Part of a small language model's weights: normalized queries and keys.
Each number is 50 + 15 x the weight over its row's rms, rounded and kept within 0 to 99. Layers, rows and columns count from 0. The size before them is the row's rms in percent of the matrix's.

# layer 3 MLP up, 192x64, rms 0.434, rows 26-42, columns 0-63
099:72 82 69 41 75 41 72 46 41 67 53 60 33 44 43 72 27 50 49 84 40 53 43 49 48 52 68 46 60 59 76 58 73 76 65 63 43 70 55 43 37 55 27 46 50 54 30 54 37 38 39 49 46 18 27 61 50 82 43 61 46 48 56 47
090:43 79 40 65 71 59 58 44 46 50 34 44 71 57 59 74 64 55 35 45 64 50 77 45 50 41 33 80 77 58 60 64 62 47 55 64 44 39 71 24 54 66 53 35 50 45 36 72 56 43 52 47 58 44 43 26 25 36 88 34 68 55 23 51
106:58 58 55 71 17 24 76 62 11 33 57 43 53 36 59 80 35 78 61 40 41 52 57 59 24 71 51 15 54 47 40 60 63 60 62 42 38 62 47 44 53 72 49 59 48 54 44 43 34 65 42 41 49 64 46 51 29 61 55 44 57 23 37 65
102:40 51 66 50 21 54 42 41 64 52 69 41 73 45 61 43 56 58 35 69 48 40 40 48 59 66 70 59 37 78 28 61 60 56 26 34 41 46 76 86 57 21 74 47 60 51 37 67 59 47 53 40 48 33 40 49 44 44 22 25 31 30 64 65
103:68 67 44 40 77 45 55 60 30 47 45 54 39 52 53 41 41 62 46 38 75 54 33 48 58 25 61 72 69 43 71 53 51 42 64 43 74 35 52 51 79 54 38 50 22 20 60 14 55 46 46 63 41 69 42 50 38 25 43 21 58 45 63 75
092:66 61 55 34 67 57 35 41 51 56 55 38 66 56 62 51 16 49 63 31 38 46 44 43 28 27 61 46 69 49 64 75 25 56 62 54 64 49 37 59 53 44 14 75 64 31 34 26 24 26 58 58 34 62 37 72 72 50 53 37 67 55 65 50
104:72 65 42 78 41 68 42 32 54 58 53 48 39 29 44 55 35 41 52 42 50 74 30 70 65 55 44 81 50 54 55 59 87 45 46 31 60 32 63 60 63 32 37 57 41 61 64 75 84 58 22 53 52 60 54 31 34 65 61 50 60 66 66 66
110:72 72 53 72 60 75 20 51 56 53 51 63 58 25 48 54 35 38 38 51 37 83 62 75 73 48 60 37 53 48 39 65 28 35 64 50 59 28 16 50 74 60 42 49 54 48 68 41 66 54 51 40 70 38 56 52 15 58 34 62 46 50 39 48
098:39 65 26 63 69 55 53 56 43 61 51 82 87 60 64 28 51 58 42 58 65 91 52 47 58 48 52 68 58 54 47 54 56 59 39 50 51 52 72 44 71 28 42 69 54 70 59 38 56 19 40 36 72 65 44 84 50 54 45 43 75 65 50 57
094:72 68 51 34 30 55 49 60 54 65 54 39 39 16 58 53 64 52 44 50 39 28 34 60 51 39 61 66 56 08 68 69 61 58 69 13 42 38 53 09 41 45 59 39 59 78 43 66 57 62 54 71 67 35 56 39 41 51 36 47 47 54 49 51
095:56 73 53 54 65 50 59 71 65 57 64 72 58 57 46 34 56 37 64 48 45 64 52 62 40 43 73 48 23 56 40 46 60 49 74 56 50 57 61 42 40 71 37 17 75 48 52 15 48 46 63 37 69 29 78 25 52 67 39 33 32 78 41 66
104:44 37 79 54 38 38 51 45 65 42 55 69 31 58 73 42 48 77 41 45 58 43 49 46 41 59 62 66 43 74 50 34 61 77 40 22 87 70 45 40 33 42 57 36 50 62 27 35 36 31 41 57 65 78 55 61 20 44 36 46 31 40 36 62
129:57 41 77 63 45 58 36 49 42 45 54 69 30 71 40 34 48 74 62 67 83 45 65 26 48 62 72 66 39 41 35 40 54 51 50 53 45 43 73 43 28 45 37 49 29 24 56 44 47 31 14 13 53 44 41 66 43 39 61 49 24 52 63 48
079:74 66 35 63 54 37 73 29 51 52 35 41 52 50 88 48 58 92 49 47 36 52 46 52 70 49 68 70 56 40 58 67 95 53 57 28 44 33 54 39 51 44 64 43 65 32 58 71 58 50 38 44 46 48 60 38 43 70 60 50 31 80 42 48
095:11 52 39 68 50 49 61 19 43 25 59 38 30 57 58 58 56 29 37 42 42 25 41 63 74 41 69 35 43 61 36 40 37 52 73 31 32 56 29 65 46 58 31 56 56 46 56 48 47 33 69 13 53 45 53 48 50 36 51 61 79 37 30 51
104:36 69 15 57 71 68 44 48 78 66 56 32 75 54 35 69 59 53 47 65 34 70 65 59 39 51 63 59 61 42 64 47 48 50 68 40 74 36 77 52 56 35 70 37 46 56 43 47 53 46 51 27 53 60 59 24 42 64 90 77 40 56 62 46
100:28 59 26 32 35 39 56 29 32 49 58 42 29 34 35 40 26 39 35 70 64 35 60 43 70 22 36 48 19 48 50 29 42 64 62 56 56 54 41 43 79 37 42 66 48 50 51 43 50 67 37 51 40 66 54 89 64 33 54 55 35 31 62 31
# layer 3 MLP down (transposed), 192x64, rms 0.405, rows 26-42, columns 0-63
094:63 50 58 45 29 64 44 47 34 37 46 61 65 61 51 38 50 62 44 56 43 68 22 58 51 44 55 15 60 44 59 65 57 25 54 24 43 51 33 14 77 39 60 60 52 76 47 45 30 29 59 56 89 77 32 44 54 48 59 46 50 60 61 75
095:58 64 53 43 34 50 39 24 29 48 23 45 53 58 43 56 45 46 69 64 58 62 33 58 39 26 31 64 30 68 40 52 49 48 65 52 42 73 68 68 73 34 31 25 76 08 44 37 63 39 80 49 57 58 49 60 50 55 55 34 28 39 63 39
094:29 33 32 27 51 54 38 66 31 36 54 72 60 37 22 51 56 52 14 44 27 56 33 56 42 43 31 32 67 47 48 72 61 45 66 47 34 61 34 61 74 56 40 20 31 56 64 50 84 53 58 64 44 57 39 27 39 65 64 58 41 33 49 52
105:61 22 40 63 47 31 68 37 78 40 55 62 38 80 41 56 40 51 52 25 33 31 36 38 32 21 57 32 53 47 45 57 33 49 37 34 38 30 37 50 59 72 35 38 66 52 59 42 37 39 61 74 55 83 18 59 46 44 49 68 52 37 53 67
103:32 89 32 48 40 44 64 53 77 62 49 65 44 39 42 34 47 36 67 47 64 37 33 73 50 40 68 56 45 56 53 72 58 43 66 48 21 40 54 54 50 70 45 60 29 33 71 59 13 66 68 26 73 60 67 48 49 53 62 52 36 62 64 68
101:41 56 55 26 53 59 47 81 64 38 65 48 74 56 50 29 46 50 69 38 63 37 40 59 31 44 52 59 76 69 70 81 35 42 70 48 77 55 55 69 63 30 42 21 47 49 47 48 57 51 41 47 53 63 70 62 68 80 57 52 46 49 83 72
101:36 50 79 20 73 18 34 63 58 56 21 29 40 44 63 48 58 52 59 51 50 65 36 43 55 40 71 56 83 33 35 60 79 20 58 47 36 23 57 54 53 55 48 38 47 41 56 45 57 56 49 39 66 56 57 53 52 54 80 38 67 77 61 42
101:58 62 42 28 40 43 48 35 64 30 36 35 31 42 55 97 34 39 65 49 21 71 46 42 59 41 43 43 46 53 33 64 40 43 60 70 39 25 33 64 53 54 69 27 42 43 48 62 49 37 50 67 44 20 41 62 66 38 18 38 50 35 44 68
101:59 66 42 55 55 25 52 38 39 80 70 59 32 36 65 45 49 49 66 73 41 60 31 64 46 59 61 60 52 65 46 22 33 29 56 55 22 58 41 67 61 67 26 24 41 35 62 60 58 49 58 66 75 47 61 84 69 63 39 46 42 41 47 71
089:67 73 53 27 53 49 51 26 20 42 41 40 65 61 67 48 61 46 62 51 79 40 56 38 61 58 70 46 62 31 55 70 34 59 48 58 64 65 58 48 34 65 42 57 40 46 54 34 55 47 55 33 43 70 55 75 86 42 55 30 61 42 66 98
103:64 44 49 73 40 58 58 61 53 70 40 47 68 37 64 58 53 31 73 29 63 71 65 81 49 33 66 21 47 65 37 58 46 75 28 53 32 40 53 46 42 53 14 65 61 40 55 69 37 62 67 63 69 44 39 32 54 46 46 67 65 81 43 58
112:49 67 57 38 49 46 82 73 67 58 29 43 72 51 70 34 38 48 59 63 48 48 33 58 42 75 41 75 78 42 54 41 34 45 38 71 57 13 47 54 48 59 69 85 58 48 65 64 46 47 50 43 35 41 23 71 70 53 52 47 46 20 55 49
114:48 54 86 48 51 51 56 38 71 85 56 41 44 49 71 62 59 77 84 64 86 48 51 60 34 71 39 51 36 24 54 39 41 47 44 51 69 49 61 51 62 42 44 38 30 31 37 46 41 43 55 48 36 44 50 49 27 36 84 49 55 66 75 59
088:84 57 59 51 54 59 51 44 72 40 43 54 43 67 33 47 41 58 42 60 78 47 43 37 63 39 47 83 41 38 51 41 79 53 22 42 51 40 52 43 46 37 45 36 40 49 59 54 52 25 22 41 73 61 43 39 28 42 37 47 23 46 21 09
109:42 57 59 33 32 54 86 66 75 33 69 56 58 52 48 59 50 31 61 24 52 72 50 61 60 54 58 64 39 36 37 38 36 43 27 28 29 70 38 72 50 47 47 64 61 52 45 40 53 71 45 31 32 28 43 61 61 68 10 61 58 63 34 38
101:36 62 66 41 66 63 53 58 55 24 78 62 47 93 44 27 53 67 44 44 58 66 75 46 63 52 43 25 34 58 35 71 46 58 67 43 55 64 44 45 47 60 46 33 24 21 49 59 53 55 24 59 52 45 74 62 22 53 65 57 44 29 46 39
084:60 74 70 60 52 48 46 32 48 67 39 63 57 39 46 45 22 83 54 54 63 67 53 64 66 34 35 59 58 41 49 58 71 46 62 30 43 48 52 61 50 41 28 58 65 18 58 77 53 60 57 36 39 11 44 43 92 45 59 36 69 45 58 47
# layer 3 MLP gate, 192x64, rms 0.434, rows 27-43, columns 0-63
090:57 63 36 68 46 49 55 49 29 25 51 47 44 66 52 63 40 36 39 67 46 71 59 46 17 62 56 90 19 64 68 63 47 54 68 30 55 44 41 30 28 38 46 44 37 37 60 45 69 48 52 50 44 49 12 51 53 56 35 45 74 39 21 38
096:57 61 45 49 09 35 79 64 53 29 51 63 53 40 66 64 51 41 59 42 54 50 51 57 27 72 40 34 59 59 43 53 84 66 74 34 41 63 40 51 51 48 67 51 30 57 44 34 45 60 42 51 83 44 46 54 43 69 66 45 48 00 47 39
113:27 74 48 41 84 45 58 38 26 36 29 53 45 49 27 57 70 33 16 55 64 60 53 67 42 37 49 57 53 39 52 43 73 65 82 60 49 47 43 17 48 58 61 47 41 68 35 37 42 59 55 38 45 47 48 71 52 36 79 57 72 69 33 44
111:42 67 49 42 54 34 73 48 59 24 70 58 46 48 41 63 34 28 55 75 24 52 39 23 32 40 80 51 39 27 64 61 45 65 35 39 52 33 39 44 61 63 62 83 40 65 67 46 13 31 30 47 43 51 56 66 63 63 39 61 65 57 51 51
100:58 56 44 39 57 52 63 28 36 53 43 63 39 30 54 75 29 46 45 33 40 38 29 77 47 23 61 45 63 36 48 59 14 32 43 57 53 74 47 38 59 54 24 83 58 25 46 28 34 42 47 45 31 44 56 70 59 45 41 23 75 56 59 42
105:59 59 46 44 66 44 39 36 67 44 34 27 52 62 23 38 23 47 46 48 59 81 36 74 67 39 47 60 62 18 46 62 59 15 46 65 63 38 56 52 29 37 38 61 44 37 62 54 59 33 51 62 52 83 55 44 37 46 87 43 51 68 37 38
110:55 76 26 44 57 86 18 43 46 57 32 49 51 43 56 88 47 59 61 50 47 42 79 53 51 32 35 73 36 59 50 51 68 41 46 29 59 36 46 35 79 52 42 40 52 52 52 52 70 50 75 49 48 73 33 49 32 40 49 66 64 56 68 77
101:37 60 32 56 67 53 61 46 42 45 51 67 64 31 42 29 68 25 69 66 60 91 55 31 51 76 41 41 63 51 13 41 70 48 49 61 43 64 52 68 54 33 45 53 64 59 40 53 49 39 38 59 59 75 48 65 51 60 77 37 83 52 27 46
100:67 48 46 42 56 38 15 42 87 29 26 60 60 36 59 53 59 41 65 62 58 44 60 73 70 32 60 69 56 44 56 35 67 44 40 62 52 59 40 42 29 41 65 35 84 58 35 75 54 34 49 76 71 45 65 41 55 64 60 53 39 35 27 63
103:58 52 65 28 39 47 54 39 12 62 47 52 42 58 35 50 30 70 79 41 43 39 37 51 23 68 70 36 36 47 33 39 17 33 28 44 61 66 57 44 32 58 42 48 63 42 56 29 40 59 39 52 49 74 81 52 57 42 69 23 56 46 30 54
107:45 71 71 63 52 53 30 64 66 32 44 52 28 67 51 51 66 70 39 56 66 63 61 27 49 45 70 55 47 58 47 39 52 65 58 23 90 76 44 44 55 79 55 44 53 80 44 38 05 40 59 44 54 50 51 35 43 65 42 56 51 65 59 64
112:60 56 61 65 69 46 27 55 43 35 56 40 41 83 41 60 35 73 49 49 72 48 15 58 37 68 65 91 50 32 40 41 73 49 50 42 50 25 49 36 45 47 39 78 45 56 52 46 52 59 20 26 47 43 60 45 44 51 69 53 64 32 68 37
079:60 53 68 60 57 46 38 44 46 52 53 60 67 28 17 32 28 28 76 48 43 29 46 56 38 68 13 49 48 72 44 67 35 32 40 75 71 70 39 62 35 21 38 67 41 52 41 38 68 55 44 70 40 59 46 59 57 34 33 54 70 55 61 55
095:64 31 45 39 14 29 72 46 56 67 37 47 40 40 45 55 43 44 60 34 54 36 52 70 69 37 60 59 82 39 70 38 57 52 49 74 37 55 34 85 76 43 52 78 53 42 41 47 56 67 53 26 27 62 47 64 38 34 46 73 52 62 54 34
097:55 65 69 45 63 58 39 34 56 68 62 53 56 72 59 76 38 39 28 50 39 35 64 61 51 50 52 57 45 39 55 32 66 46 43 30 69 17 33 27 77 42 60 50 68 44 75 32 36 51 47 45 44 68 73 53 19 63 44 89 64 46 48 63
096:55 79 43 36 32 35 59 37 19 64 52 32 52 33 33 58 51 47 64 58 45 31 69 46 54 13 27 33 50 60 51 16 57 47 53 61 67 39 70 37 74 43 66 62 58 38 53 53 28 65 56 40 52 78 55 50 68 58 68 60 36 40 74 46
090:69 51 43 24 51 51 50 45 63 48 34 60 46 54 28 52 71 43 44 49 54 64 51 33 30 64 94 45 68 27 70 31 56 57 81 62 22 53 68 35 52 52 47 25 53 61 33 34 35 49 62 67 35 43 74 78 55 58 59 29 40 49 53 60